config.toml
hidden_size = 160
qk_norm = false
beta2 = 0.95
lr_head = 0.00673
warmup_steps = 200
Each number is 128 + 32 x the weight over the matrix's rms, rounded and kept within 0 to 255. Layers, rows and columns count from 0. Numbers have three digits each.

# layer 7 MLP up, 640x160, rms 0.25, rows 539-625, columns 80-159
125095170079107171110119138187158204130190174140142132116172121111150133166094106137123140124152140166122129082151113115085080139215099112165113147181199151124203081104101135163217157132154139079101135172134106143210127107141126131161101137
058161141143106082135084115133154116153178144140119124113125089072107129121120128130131141054080145107087132128131043189185175148133141159196131096183139133122087061127134220124104140092114113102098147166154206113128158139129108139162187154
100116117186185084163132170073102137109138125156138169151110127122147125162113063122136094156091135076189142161118138122161103143095158131159107144073100142062168091116213128129120122123157136122103110173119114199095162178129129152139069092
072130112114109164155182129086133123131120161113103128121181150102146173156121103115168126110175168103144120121152138085148107103171118176180129131160053171129069096094150131160158144090179142181119189182132135185044131055138134139102109098
135167134131134118155149102114150118170159129154115129132139110079116112185107118140132174155097097109120141132175173072129118123137231123075105145127139189119120182104130175122126129160174129121081166141146167120091197119147130121144112107
133114143175073093099133135145155162116109177102092154193138099117126072126125116101156072095137116169101183088109114087161139103160095117138076139128144191113152173162128104135159106055152128127094161104111122112168126121191089161137098130
115125124106145179157138079109082125175101128072115147178165136129179164135150128089085138127108091061123196154095132117104167144124090124113131099157084117187163141047117074181140197129117148124048131146142153236128131065129116190177118036
155140098095098129155114123144126138135107131140131110137112124123177160104161109176173125149130095100112160124155138188149133128150129143112114127104140123119169133120118140164125145171179099086164110091155200176183088108145119086162123132
108158095103115143058156119029118165090185142077134142158112126080060096134143119130119124151116107102149132109128136064083131161134104122053089133135098149099086124139122128145155202135094123125091185162178103105121129076139154125142210142
119083157115159113148101097154073114158137194084075107110158160072119170138141102071173111123154175125112108141144090126149117116158141134107144170145154133142071119128104180173160140034100192143118109166133141210128144165122128150128119069
097068071075177111157156128112176062084150165128118075107117139190093119159132098094158101192108113138065186095166176106151156139130164149111184107102109125127128102084139130135165124105108151125109171020201144129105163128172143081137147079
145121105152134135135167108166123121114151096081167134074163166125096129104128094113154178187106097152125128048083166147129160105107120125115131168213148122134080155120116160138087181159183135169138186140102126079132129127089115129141107097
128109096158055155082110130139127105084106139122126111095163163141093173146107148092161110127122125163164120076141087098135154137139121083214116146093058134138086105122110149122128131110120103135101142174159128113149124168121134100137161020
144055104156114153126105099154159121131150159098079149073114154173176102104120131118154066122141118207116111074077179094110160160113144100094106137079110089104151127141119087127051166127185132094078127129085150103107074092122079124157156124
170097143086079125138126107121118172126130116150113149119129103143180098138115141077071104111154184117089113143138123098133143099081140086104161123115104121088136147100103108101128154118119129107156114084140132168155157174093162154090182126
156173083117158108133080102075123244168132137185108051103129167095045123154134128101160112128122159105082137089172157129177140121144139182157132107087147174117124106141089084165139119125108165107168190090077130077147179151139080142089145135
132148109113105072116166134141126087134102169210180142177090115152161161096125147127121146127148126163098102142129109163142098152089168157148119132130137134133154139169173195095144141149148104100124151092169162110107140155126160112140155132
118100114178120069088074110107092146081219115139075170131163129113104119136137144135112090092097160127153093107122147092145036070118177124193120125173198178157086107080107126158188163174149114185120169169067140109161081094122074185098132183
147158113142122104102173143155071143072126163108095115146159099190165112082120153123129137155102189144193197217130093114163096129064176112132201087167079157130158132159141136117149114119107089064137132126081085074099150147081169167165130162
180143124112144129142107067088158131156165091147081143060155162170209169160133101093080116110118123095113121153134083077139182179140150116142166137144161130095113092150092087133177145088157108137126161147217065127093145132062123098119123116
113124160122168147129165164117117154064151128129119119148146147127156125120151181131109150127094088145072072161124187121130143158147091169150152196079150102089144145152107111162079173113208139041114169073093070127142095091137135103097074123
104137132128104125105177135078055138169128061124157148085127109150109215153145131098158118084097121148112088095123149160070144135136074102201152149184140136092132130082084133099185170145187043092167077184137099137113093135112107069057123092
176179181119100121117104146094062160098093149108150111131142173122129131120161086121079126176144185204117146116122130123106143174106133094104166173159096107083122080170086095081088130114143063114116114091141141150180180117141094112144093138
155161169127115123131110070159201108136115170152185157068123108109162174135176130098154176130135097141122122087117147094148154134145134177152123079126088089157157099108084145173128105121156123111160154145078144044136142102071132126178178140
073114067104130085114123054167137109105149105155151102095128049124131160151072124108162107154067098145084113120127172114123175123109157166107152109177163113083139112114204107154143139117140122114087126156134143152106101134152098124107143187
145116112177139156144077093088081100138118120109141171128173117137098134134171131084155163097119195153104041088141133105189167133129152072053135122105110112145144106171150156134102123042161106044172167150151104172094156116123155138155139191
090125169109150083147136105093134081113095111167093174136153148055151126132176167126143124141140189147154156119130068183126087130141146126128114086141170104136068146142106073180132054180115129128083163084123087084177121147118087098154109105
092109146093074099129097124124072112094138125148146119140143132063164144114120156135125102107185113176094134157131173155124111104163106129123142090129145111090181159101117136072105180152144093115115123160117087123182128113129122141100121158
160127120140077109126123141110095199150147128128114083113168108147047176160123188076101079156168100124093094130125080108105150184126140159155074115082085128119066099177120107142142105093104159051124134168124133104146113102194119126163077144
138132122129117099154172112135120110112102158191145079099109110103127102123156156146139146086170166101140120171159106139140116093210104048149126099177154113129143129069103081119064078071131125108136159140117145128120151122204167148128103177
083094155161144171062130164176066132095079138144100113132106135189162129098108135081131142150149124183139195113124094145094191122187132145094091142159163165129125150110115147170141082098106116132097120163161139160176101133177184094096127159
196134146170090106135136115147081086125134175192099086127152080137096148140110104124141051143138143141139143150151099147144146086136114145106093127124130135113155124153099146098111182085156161142140123111143101112153057158149142098072142156
132106069142129081166087159143098103089145161110118123089158082132094113135137134159063107135197183130081145155121095146135143105167080148178073100096180094155083077140185092147138125144148093136146118097197101154079092067162105084111121126
082164128115132106133126121115130111131153180081141137126154101123159078092132165121105073162144173107140088207113182117002079115094150129102145115168164187111162126127127087130098122102172121131100152065104104126108084088155171091121098131
157215114128113114124086134103126147134143130116113101049103076106128152150120088116144137147089088156130141079140130124112204121098063147107066160076100144119199099130072106090119095110160114135106127193126161157210160153092155101145132158
154114127111104096094144110177146130174106066153223085101153123108113074150169106169112128124150109136118137090151185133163124147174152110061086100100165103145113095175157129109134132146189112110107124135090149137146176119121080151128110171
129115158106139104105113104143085059085111108154161146123134127111168155129172118126125115129108150143137138134088133106148122093142133132179152148159125131153056076092161156115122212128091125061095119118163143149158083112115134150156121103
073113150102129183127122144177131085092132081119084127127149140126182128143159137169133139179104093161130178088165132171120127126102139142153130138107148092106144113132132133116106158081128117137162114152139148177119094073132109131139137144
151144093125139170074133101132146111143166170141071128120094069058151143131145110129067157095161116119154153110099104097101103171150180074066143033152150085081089135101088147156133062134153106156148106169111120134095098124097167180191110113
143170209146130104146045163155082138092136119101129201133134126133151082103144117076068199141123078160106154104132128136105183142121064102123118109133087124140120088165096108092052128133134077088079084087133131075135140090098137143135093159
133201092123101049135171098165088168123106131127118124142083114163167084109122133099095127130138107151101142106068189114114153109145110152120186141140121124109142168180149138144110121127133155148090158154134131105176148047171134108143106058
148166117131106115102113143168089159121165126114100141130130179122160182127135100122158142173127139125118092153106101110128149107103085088131119112179088074127126120168098081111169067162106113165112091127127145097149092117084135107130121107
111124140108148199187052160120139132115139135087199120128154184131110096149118110119213145141081095100087135136159138138121148143158133105182046132123114122141080204146156157103087121020101116091138167140149169129107166082111093155104135195
134117073050114067078168119068171167166104184089133091102111138147088150117174179159099136089135115160093124182127136091114095139175164147111097099182147156133158147142053115106130114164113155126119130164125130107135148099114051170136175132
178079084114166123144117162178092108121107114096108169127148109161126118182165153116078145068142202153152122157133138108075135177142095104143111147143125083098110098070137156096133138099159179182074124114116151053122097104138102115151080208
141075166156079129155073156155141101137087168130108158158183172065149102097163116143116152137115153165176087126160135122065108186159088058103158154053108155141100146111077108130103133138188167200084105131103156133168151102076149146213102165
109160135064125114066128111152165154130110139114104147116155104131096149095116200168166125170173191145135118215109159100129116192125154145089145154102168152139101175091138088076178150153178144145175162142103137076101145115135158167118103096
094088099055112155098114128180127149120086118072096166132143093124134130165084142136145099148119197116125126162158085117100132117142105129097157159133120087132106159165151123178164168150154183101081175084100122141133186081128165075131110076
084145222087173155079192136110095134144093110153113141140145147132132110221120125123086115138104121050152132167099160065078116154166144101097136146149136139171166072135175129095080129133164204118124143064139139141132077139199119149153081155
131203178103079145120152104050111140163150190106150121118149185119055192119139173203109142096134108134125152168158059161057102109096165077116114158041169113116107082103101074127081155144140087133128112137073133149128045168053154116102116139
130145118063108193100123121142157107120117115108097075113190160129169162118141128167110145093134130144101099186159180138111090165186169100067129175150136102174098115109094136119139166115109144141124135172172109109137101058124129147168112100
084168089116091091120163135122096171128116163140133131146126101119102133149086164171196105158153115053107163076098067075084144129127140107155067176104143107101084090113157150126125109129081037135155102074136135054121115177196184072120156123
139073179114148108141129132161162160149111138148175142130083213127133109096123155156062133074073113115131094180141134131132117064123158133139096088098154136139120129155067099111113165107126111144181167053104146108148137086067182152102145102
153171146117113174061149093123114149103149114121141115127131138164181100140138128116147152114148117105154082162167137101163158122138166157135136155157095096116148172174070145123115103054104175179131084094146142104124123074138163155078148182
139115154114131143114129094170154119144188168083136106156123137170071125114116081185143094116103177096097106161065114207194117115111182146129166209172172108126153102146063083147135093117128132136144150132159126087051148117137078085156156163
151087206147112036097166131132156156134140089122152094082075111087139061102183130148165135197107156102123154142162115061013175091162147143160135139155151108101160102200131212121186165095150180148146045099064150137155146097123130161167095159
133183145128179106101128112176108192073176143077149116125095153186140120119125117118177121116128113159092129160126131103099137114120177130065124144106164089085136124157147123113163136117148149088140146081133057156094109123140148116130154078
124089166161135173111117093125154209165163204133093137068102128116114103181110074052159117100113145115136097080214067128051156116131170085176122131143129114072141180139095172151151103071126109055082137155076129126070181090170156112144102132
097188115090162101133156146147110164115132118148175080105128108108094136131193082096165160100114194180152117163108190128145087172129169100097111183060124139074105104082162203056077105096118079164137113125125130178064074084125193160150080132
124100149094101142083115105171133159118095097079125148154144087093116165147111086206092134131120122114127157138198141157187152112144143134130130174158155105108097182109088140142092114116157147154111166132116132094119140176135150097112095119
159179175046119159122132112121061119138120114175125140171146093084096131114162141115045117075083184103103229096118154087141065143161157178147135145131106087115162094102119183110137151131143086138111127175107119125127125150115174097100144158
143064138141099189056142101148093170124121132127126138138195081143138141092199169141100123141105119197123150104108088152121102139136079106168125075131105097120138120175091044172172150155134158093096164196142105101191161101173145151153089093
172189152150138142146132157122110159177131167115146145179157095146130130094107136173107176112167171114118081131074122104145088120161092102193083162094169139088129087080117178123109160098138159129104103123072178129139118107142144106149152127
097143100119156163099130094106057142168113165133164122160135138105125136162096103094125155153126140106104117194167045159119182156137155119116080136165126116085132169143146156130203145104122171134124127138125121107123066110119101118074092091
049128106136120082133107155118084109145192123093099090157152139090182091166156127140100108099134117106136124121146124112118149136152116119133116156114159118130093135110083095108148152106113150162147135116079136114105152163110083115149078110
218099157107113142131223124142115113158068171109125159115120084132099098135160173123127119136158144097082141135151167158138094120081163179128077173147150142079114129135135134188154163172121153120121132147179109111133102079111202183125103164
093112146089103165137109099168096073150142102127123127102147152089148117162152137149155114178102110153107117087171160113106121154075142182125109141037132126120115081107170148119127175129110055101139103155172145170125115152145129073194130094
089107153118107101113090112118101150171118089163134094130113154155140180105109113114108120143099128102108119133143084127130094088145167137063116098152164137102084124186115081119138121094134109180071065113106137189103137076113108140151100112
128098126097186116092154095149153142066127125139247076149087154149150149152088111072163123100176067171090095118073116174049087174168047099060113101093158114117112099038169196171114102123147110138144179156141137099152131124094154147125091090
118125145084127141129133122078134203104113133109155132161085134135211145163073103084102140132078098157125112077129079059119140094095065135166094170163122141140120122110107116158072165169159083149142136143087117147203141105094160122209082118
110153134110121155125106086136130126136083194116207110158105107134111136166060150096162173117082151146160152110144147123140123134093176103140063141123118113135158050158101083105122144142142133135151131118148170067168157119129072142156106136
099190166091109156093124113160090119143076141113168122147132135118100112144104128146139125107148156117134088095076104124166125125140136103115115191084090136078080097112148161115121101088133111085151135110110140112173115099103090083147180182
083228084114123101109112129067137158093122161137149125150098111099126121087095153129121134122142105137080077101108134118150178112074134148144103121109127135082156158130067138113106233079171119128109145138119138120146109132191175101124142205
115117123101145157120149120100122113156109121192065116176087095135168172113095169106089068138109120140151163205102133099181087130110126129167125158118102122106129178136126161119129128090152234097173160117194116089156184131119183087158132127
115178122174075147113066140082189102114094108169158135100154138124149106115116155106112143171149063150115110138161125162115160123187115128154118161195145148138094172174125125147144151133148098160080133127068168107084066157145114156128136150
115143143118165091175184064146048099125162088134139137069105079137138184110134146163164068084097139125140133082119121125121151142150132175086191105098101185098121112119130095110087115135103202149134150145157138150103212137166150166154187215
082115112149132063138177141103165140104132159142161139116098150143158119149111110132157116124128078171141170101100088135091133086143152112110162148099120123091186142099194174142146149136107107069109142138174120166143144109118086087132129098
060151131150084127076144143099113102160090162193061075144042118125190110120155158096166145200156107050124094125069109163164090141120149094107120153111148103107137162134125091101122069076070130108132076149156107190036123168134180081086102144
115128122165119144148079120084102097171131190096167174079081121114185084093118094093176121139058122103100133107114094070118134207151129129128131158096101125132149087119134185149141144120114189094178129034170187148143083164157149043124125090
124169108128172074155142076155152111152148120067097114098099107122136141132124069156143086108128071080138109180131180108074130110142232084104130159168154177066120106125118099169125096055157134115148095096107131131165112118136130129103129091
148080118123144135105138096128102165117103118085132167127138140096081118119120019155142132089139179127122104092181122109102130140124143132172142086129096096151101111140171157174111108131151153165111114170106130159109125147107151067139114128
172130130086119066096134183198141130135122125129135155101155094124150145119089163149093140146120076157105096140072092131117113165158138097064138146069138099171086122093122122066124136117167231189173124081134133150105132164097124122146136127
128154146134186163128095085118109136119153135071099124156162106094128127117131132111100135155090124133103146091159189106100079072092144147179130112107128153095151123101098112164066158137155109117138132162143111120127127130121157109111144109
146196071107149074078155080134102089149110113134062084085053078136110118136164137092105203103138101125124136134094163134145091075161166108117144090138089094155103119167150163108131106082124131060125119135158170168094135144161149090134163102
133184115097192153069165045112075106181126131071139122134054086144114116134125153139073134119154132123109145130150249156130100124130123155118145119127207055073087113142136045056110128125197155078047134122152121150133123092131125129107162079
130085146157133135134086107169113118146150120158151115147149160171146131118114160167112135126143127172154167082105092082112113087083062131145137237133130114134061134071128096189123177108157187107106122168135117154119176088128178159133129171
096110129097142132108163173138129213137165064114091122112104105082178134107090161141093086124067158111120082099107127096115095105058119146111171138124157212130126150111160191137116129125115088144141176161124099101179160137107147146149097162
# layer 7 MLP down (transposed), 640x160, rms 0.235, rows 539-624, columns 80-159
175149121164143107196067144124133126168127164128125144094146136075162120139157079143107124181126123107121104124122127072084103119118122195131117182166128167117116101119085117186074133139139123109113149094131093110238086110133094148146126136
170153132095101146115160165109124136124098085140100127114127136118103092108164170146121170179113172139113106175155198117153090128169132184100093104124114132125094163152095134129140079118141192171171164106188102094106090168147159121132124131
117125073116201105130180089112105128106151164148110111114149077129130114135101181134115174123104062098145174139083106076146122109147122106103100150126151128158132096152138161187141163103088092151105155171110150079123124162146096127165104134
153142126152105110107069132106174169143131115126146079075136128150162103178057116077143136117104096141117117097106187112121133159118107096110055118114103152139147141167094090117169157134088095118172121125104164139152072131118102160188129050
173092084192130167147184145139196129123146143106157110177117104142114141117134159202143117120093157174101091116126202171152145114157058124147157169102140114107163107096112052151118086150137106160123162110108128122167156142118119130139154177
158172101150142175075105147162145141110100092146081137102158109132172147131124103180161156116139114197180144105110156125119163100135125132139111169090158148180139167096140142144166149096131162136169133139083090079105148170100145191082183147
159154150110146160150118048164108095157138123131110066127200079146115088136147085090096126117142124105166115111161179121118168117133070103081136097103158070191156169143185037135110064195187168127085143133139041188116125110178136120123181056
149147126126115173144158163139105089132131130103122143121138120202130157103087148092105135111126123096128116113135111093185105128100152111119133115155133111150143093123166120107076119179123136166110097145147154104139183135159098163107119139
150127108181154157138160141148131124109122140143099112104160145138069101133084121156156138122155087155131182172210085114153150167107098118099112150025167103056122082101170140097147085109170105159126153139140079121102134059133085092092089157
107101148119181144107113143185134102149120114156098151120113116118110124081116122137143151115121180070154077142095114164150133126137142158145132158125123137142098153177179169109118095128146123110196085127073112114129162187108165137193198098
057118115099093184111143136130151185125092088158153200160100154117109123097122187103107141121150163129174159149148126106126131082181149085137166091139201142125122159125122094121174143124107162127120178161155146137117137127133119118112175107
146146134168099133136118112090107112099173173201063130164107084146140104135115148069125110119116194113116116143147152150156076178109155128140119111114110161119117126159148136082151112117138123150114083148130106150116066132105165127153113097
119151098133139114064117149174089170098108116156090132173106062072130076101096109124071103173131062150113099151185145079098105143106162107134162099079090121129133111129152063166074111138096100126158077083122105103142118130117128154118161159
141110119085135048092113156100144145100107145129062116188093155168141090151110123175149096099193156181116112103102164118080070145151093166158165179096143161103110102115138118126116193092072156115134131127132146113099095169143170185174140147
160168083156072136150153112140129131128134170127089184122136103119141163098095173130143161151130082104101145141120145163201178154118109161118071180131109138124050150058088125143142153104107157106137199090121080087181185162087185138157162106
103106086113095148123099146163167058134131150071117093144218072019127137192166129084130104143147172143098135140145196176089134154081182143120123136089152146161142146128135155141155134094165139129123099170137099102128061096115130134085109120
158139081117099220167135129149084182083120116060143125156097176153151100142155172122119180141131141108122112107123147171101135125081096131118190090093121137089129145092109131133087174112128142103102115178101138101127088143131138112117153089
108143078109145131136092157121089151097170133107111199114162171122113170206147148109151121098170155168119132088111124095127130135121161181090108149140141090129152142168159134132176142135166105113099096052129103116180139094176128144055168175
176102084141124164125124100091059090093137109121103030134054070116107080027104083067121213137138122152091177111112092178183105065088130126111212104091118122122092137150120123132144144139129122109144128121127135088090168096116139146135208155
174156184087089076141109154094134122111125142105078179108188147153103161152143099124053113079144095143080110140095163137167091159115139128100128128089141128138111155164122077090172145081079114131111132163150067126104135158106138088126150199
097135142142136115156108088139109112168098140094118133126136156135112111105108067128137087155130135136182140156167101144129120128113105127126092078161131119162143148135161171144112092098086120176136132179154132130147131152165141195103117134
126133071150169095153148115157135133136139080174117082088078085095104141179107173169079136162151119129138083114106136135144172177043133142074110102148164066115156148196041166147189056109119174113175165109153124069108129132098132129126119029
167191146164115118170120152118149116152111124146073126090101140165124130161127120178114172163034107158105121128102132136140152125163166049124120090169102136124113165153159086153131190179079173168139124099103181154118164131145112095138166106
085140167067134166063111098095132075106122074126123127113076138174150080017096140117157133148156119158199093127050074074091083159110112155045060145094141128066118137124165164075091160110196172137126138097147165147126134125160094090107141156
169151134084132115135192164101118138126106136134107130183155129206115110125209107116101118095149131130156093141170115113116125120147111121149110139143128163164108143139114160104175116118151214072126142136097114101148105163144184113118137119
071124128089152103168148122103101177159126109106093144191097133140076153152199124148136145100179150087098043097159133113118056061137209179095143121020075178154128179116144136115119180131129089105159105169161133063188122155138177118150131149
102089206106139138150116114128121111087171138147138088136090095120154118125126151125110126154120118113099091094163160156137145115125148084128097125148138102136108119104137156137129086072127136163130131197160101110103131073126104131094096095
173120127157134083084086121127177107107094147125129143165094151154126147119078164147138181068167136138145120130121086095172139129092134122135092204125135110115111064150130123191136109131139131155135124057109153115110131116143156146122146088
091107068125145181107126138092078115139167168115173144119096152105163123136167118059137123158147145081153114104124142117106099076144175100143174117147132112167111167150162148147066125129135071115105128128170152140105090137123135169081157163
132169131152113182147157093125131101099113088139125105170147162148126143126114159118121119114064123140154132115099149101159123190127139175102146067074177095107153166149070167114174121161092149154141111116124086101132120153136149092099116127
172140148119094159177173141125137134162206114185096149117150186113135173140195104131046138141102117123119116108108149165126150121119149105107135099146135130153121174151116172112135096120107150078144151107117108097188143142096131124170133083
135080163158106162147092160098150125162169170099118101098154142059121140112156152068113144119136132064166131094119102069104059133137110098209132139118080165144089121086115173117135102147119140130137166124131150089166134141109142148137128092
127189113145150127161147085106108174130146122142104130141126115186063174146109114148095106154107100127214144135098172152102076152154122091103160131147111158100101184116107151144123156116141105112106145144149116157176097141117172131112062112
134076143115111108245193138177131107211104190109121089061097074143070144143164035118160087139117174130142136073221125150126111157121195146139132102092058131148146105130158126095118078134116149148084027098142144108144162190119129171119169131
137104122137095137168106155144109092140195150158140149117126195088130142132104036100126132094118149119164111120072025150073155138111076160100056196085124212097158109082125111126116106132124089186126101065159107175165156191159132142110139120
097113155121127139128096139131123108105132160117099122135101082133146150109070148115126172172128176073141116153132145127109124108136137122173146136149112153173135148106160132110130093141163130123143102097122107168141126104137169101130168065
107079102175139095145075081136141096127123106135144144167077155120196122144086138112190114076169134167131106136128129163109151086125105160115199112114097173093144166109152122131124133120097130092108087112166108123095081071097079143172152128
149159143131091118146131130195113110194102171127105145144158139122143082125117136093076122113148065106113106129124115076115160114116136089103132132091165112106160118085118137143144089157187100129068063120130178141125140146150140142095098096
122101120065130087089090141075150129121159160123121157105165134124117114114106188082099100106133141205099130117126175147200144125137085132050169054174098152084163152160118146104177163139081195164167127049170139212139116100141076149086060114
130141133141151147149151098129178119084100108135143089117133093108133172164130159149189070095109177107134115135143094126140090134077133136082162155113200128104143161084151134117164113095156131168115117139175143125146102171160072154143146107
159090209139145117133095127157097148121115116113109114130118095095119148068156117148115131108159150157161139140157138218126087131116116162151215136094164109082084161136075076124159075094141126152135098167107136139137084141089196036170127100
151075153106096130168074095133151164142200137164177140125105160140098126156170121177064130138100102104100130122119157154181147099136131095141100126110143163155079090122126081103165081168154122070195159080076108088132123108096090149184146126
154090086142125095102104155098113133199129069131137124110169138132116134161061098080061143082145110115139079137134134157162153150140136094067170098130160176108156071119134162068137105091131143149124107151166140116138135152123167121112087104
142164106157129138136146111111132152176200129110127139104181122163093088127121089078087109150116095105113109208111255132183194141099143096128171129146159107152157156142137124142173177114103110187092120120130143116125150123197149161150208140
112160178090176108226134124076151105098089138062151106179196118157055133107154093100130130152148120088118139157188166111057115183127100124156092114098057137145065178153032101112153141138202137167100100128116116106158161096129089144103099126
167069142156127164177114148136150068108108115189048150207187148038107142056179181168155174128122109169151107159103155118089080141105110117081076125148124123060133159127111138123107128130120217158032138103140122104141087082108127140201110148
134115145096137089156162136183097146143083075124164084127091143128162119123124087170125185152144159119127165151132117164107137066153167162105119190082138137049066069158135060111170137154137149098144083097058116140173119117148127130179108109
164161192122087106130133074126094091154120120168105121089145155090137152113150080091130214191114147101103145155126128081152147167142129128114149099133101156117201164138131149150059115093122155106156117154072135116106168148120155152072099149
127097095152114110071066094120079106173212154154116147019174076103151169072134170162130162117174122191112061074187240107091171157126139168131145094127115084113084186136114156170132099148109112099186175083083156161091160149175104173076209103
072139178058133117104084111215129163172153114182132175139145180111108099192152122163083159053228115136179131137113147139090111108150073125125122091084146099100117132142095023072147137154207087143118115166094108163132099168136119194053113109
140134076120106186156165172066205163138113185084147113092119174111176117159116142122133112132099091101095174113103166143077138134121067135112073122140081109144147138160123122168078156158179171127107167135136132117159149141122116158085118134
078186133141072131078133172118146127115123148154142064119083125138068093100143093119102145121096137159161137081156136115141093153149205164133080205151110113161127102086116120191108127152145106090116071104139124120136140129126173087104142080
118175162111125128036110083122097110161125164097172075124205113109144118157144121179156084127143127155197137123148135156074161139197155088169112130165142057142167106144150135109155109137109095085129119128146144151167095159144153147129105112
128133119117149085183153101108124128151187131133108130148119095127202096069123126150167140162146125143105156134129171148144144120166116122180123136086138148131160156148123136159106133139080137122175147180093153065147086133119122092183133087
112127124141134150087143094139102108109158084114102089126122163159142107090126143178097161080115122088158111104136175131130180156090150141124092135140141167135101158095150178117186127147134131095157121115175130078108134149176120189125129155
114049147138105106078135084126156126147139120079159125113090067093167126182138145121156152119108190109077168160126067084140143088165153081103127122132165100147165144144119129107152135081162061122152095170103148152139152127096111161166117172
091121153155157155145185084150136149141083105125193170102073110147145126118099150148068147158162082126168142151144154126145146150122144154147106099151059132135105120142081104168093132130155072161105109121167130135097149097149114145123097190
149096117148087080110075191159126124187133135217092152136145086161143118174156134136115149152125104075160073076126084163116159096146203068125129157172082086163118146134152150138165099102131121096116080161082104137116148133114099148111163182
124148186079117103088193122081137170065128143164133181131124078128112165136169128147104148063114144179042136077140121074101082144133165064085144151145083030168107096123178083138129157165185102126225150196110087092038145141105075148171096071
170152145147101119132155104111120095123142131166143121141160120082134083104107159131115111097131151115125149062065155175129128102123161177109126129150101193127125123128093124095184101124124147096168156067091131143127122080112140118140110147
110178162066168140116191107103171131131111124059060107158141087122151150170046153099155135178144135159165160198171159130155192162107139110157108058107106121123060103179109158095090113120137105090113080158124120138132120072161106146110124118
117119104135101173179129187151106113111100116206062189151175098184093165098146098173132177125123078212107148184154081150126073193150108147109152173172117073073147112093025126142173110229187151073097124198140133041101155135129094093094061090
093126140168104101162079136108163099144097124085153083076082113078053145149142144202147184151149112123099146155139126117191122165140131096122103116138150147145096128179102097123123173106164106107109121121155161133165109118088110088157099122
143158130201104139002116173154156145102141064122125114137154164127126127145179119134128189151169126132165155111141183165128131128142107170150124130106153100134088131143137098091098093122175178110076173207124100118122105080105161114171091104
127129124105089138151069185095161118098115138130122157145155137124170147058136144151066103145139183116122133153073126122113133097153159130128112107169109129121094148126180134119152145166095136058136152168099074108096096140122181175100078116
143141145102129081141129163088156095148165102130124112138141153101120125125118106108162162110131112142112064141128219124147137114153134134155151140133085154119109137133158126130132127146089167136148098095117125138108126137120079072118135130
128089134113151135107131179197150201122113044114157076092086116163143103145151113124127197060140137138134141113137135106169109114202121083110166113156130118088076170131115160158181085135120147165097116147163082135150124104152152130159201095
189126132159140128118115155123161118064113158112120146158152109061145110101148120157101101124126137173139132128098103098166127112142134109157110139065133160157144120109090169162111161117124111098128185134177108111084144107107183120120179098
145115153103131188074118175117090119120144084139181134078082136128174132201170113106161124138071107190164114094134131202136109063140112193114094157095109171122104132091141144180078170100132129129231138038106156102135129117128158102137132085
138146109097172092144137124083136155123089130194121112125029159119126102166062016145163140074150100155154044167121052066143147172142106082204157136111121136156121152122124152153129083120149134126120072097071167138101171101142123042123153149
134109139137130095138186165203160143145177096122140127100083153142087112130106057216137111162137156108168169121145167149061115092120104179075146185132127159146124113170152123069096118084156168144103134094106117153165170102087110123185167098
141121123225112171152120165106106159116130124120085097105146165152105079095112189154083153167148111084071159159157130131179105143097160131127141144152157181117214139163174095127149087074155071154106082121134121136070139151155144126087125127
170103147151119138123139034153106104116192139109074180159160204144108154085118092178153146125133131212117209080171077139155077164105151131129079134100152125099128149070111151154122190184128136125099121159167150124116123172121089109139168103
108057107090124098169146105121129183122109165142153099138125112178102125125087182133192170108082107155095120074138100137094121078130053135166147158128126081084066094123086162128130165125112219100090144162138105113157107146144139131151059105
139128165156156114154088102133158168096119188070063135145142136100080109120090108171160098139094175135145146143116124092171116171117184160158128123107134149089191130112149184120156123130089162127131154152157083156163142166110093164135103107
147120109138107131081107149117210195121136157119101111185159174111140095177134135130088152177162133133140123174134157093144105111114125087144072151118201055143156107113150175148105156127160110091123103121098133116125053149123092090140063078
101114107144169161148194109096161206086105113168025174102104113151116158123171145169152178066183095126118072067137131160121146118145122120143206071132118165155167072166096139128103187128094123130093107117162123077169130118138145125138144140
082103102129160157116125176158159079096139143158062201159114103198160113102128192123086162096136118130147177145114143132086133124201113150168107167074093121127100079146111056116100179105147189122073100134143135181092121152142174166073182140
099141065141149113086099111129153205128146154090145109165073067129128127146091136076099077193159149130152139093112154143069118183061094224123167139125057112177108065198133162095132142157080152075171100077124098029190153133079126124183145118
120148072185124169128157127111167126142111128138126134125206165112113093134165099096118145134140141173098124094154188111128126147137092153136122142121118131124127159119099106088155153172104133114130124175069133159091132082140130124145108111
104169140121094079142137121159143105107125131170148140153143101142101169150100116144147126142140120106154153179069111083130135135148160133088082173151138149113141133121125141092155148126141068104098153097101126123178142152182104168145116109
136110151152164171075064100106109089197103116098152104148123068099083138184156121099160133162095176108147130099141103173213175060101136177105123056154133101121171112065180122154177145114129109156114183141132184098184132159104124135166114121
091099111126129109112130146138148096141140103172150140116121126166146115139090129137183127119151090107161071128132155187154156140155126138075194166118084104156088124085118153116192114136110128159119104098151099171138108114119138130147125155
150124138141086170179139157111146124084123186082227159152216118103101143133089153119130106089127131121100163076178078119166124194064126135088157134136188160122078138124125090105187122169182115112103087169110101099121134156101133161117098095
129126127131165124160152149129124097091090057158128094142107102120186127145131167189175155127091101112081151111234255156109146116084157098141210141100076158109112105088103162081187161148113134067152162159088105130135133132142160165168124136
107077110115129136127171134117068109145086139107156080169129151107138147205137097116150134113128102154086105170182130169088196112121149081183041104122069163123108106153116108134197137132117116061099141045136153132150145090151140083163104140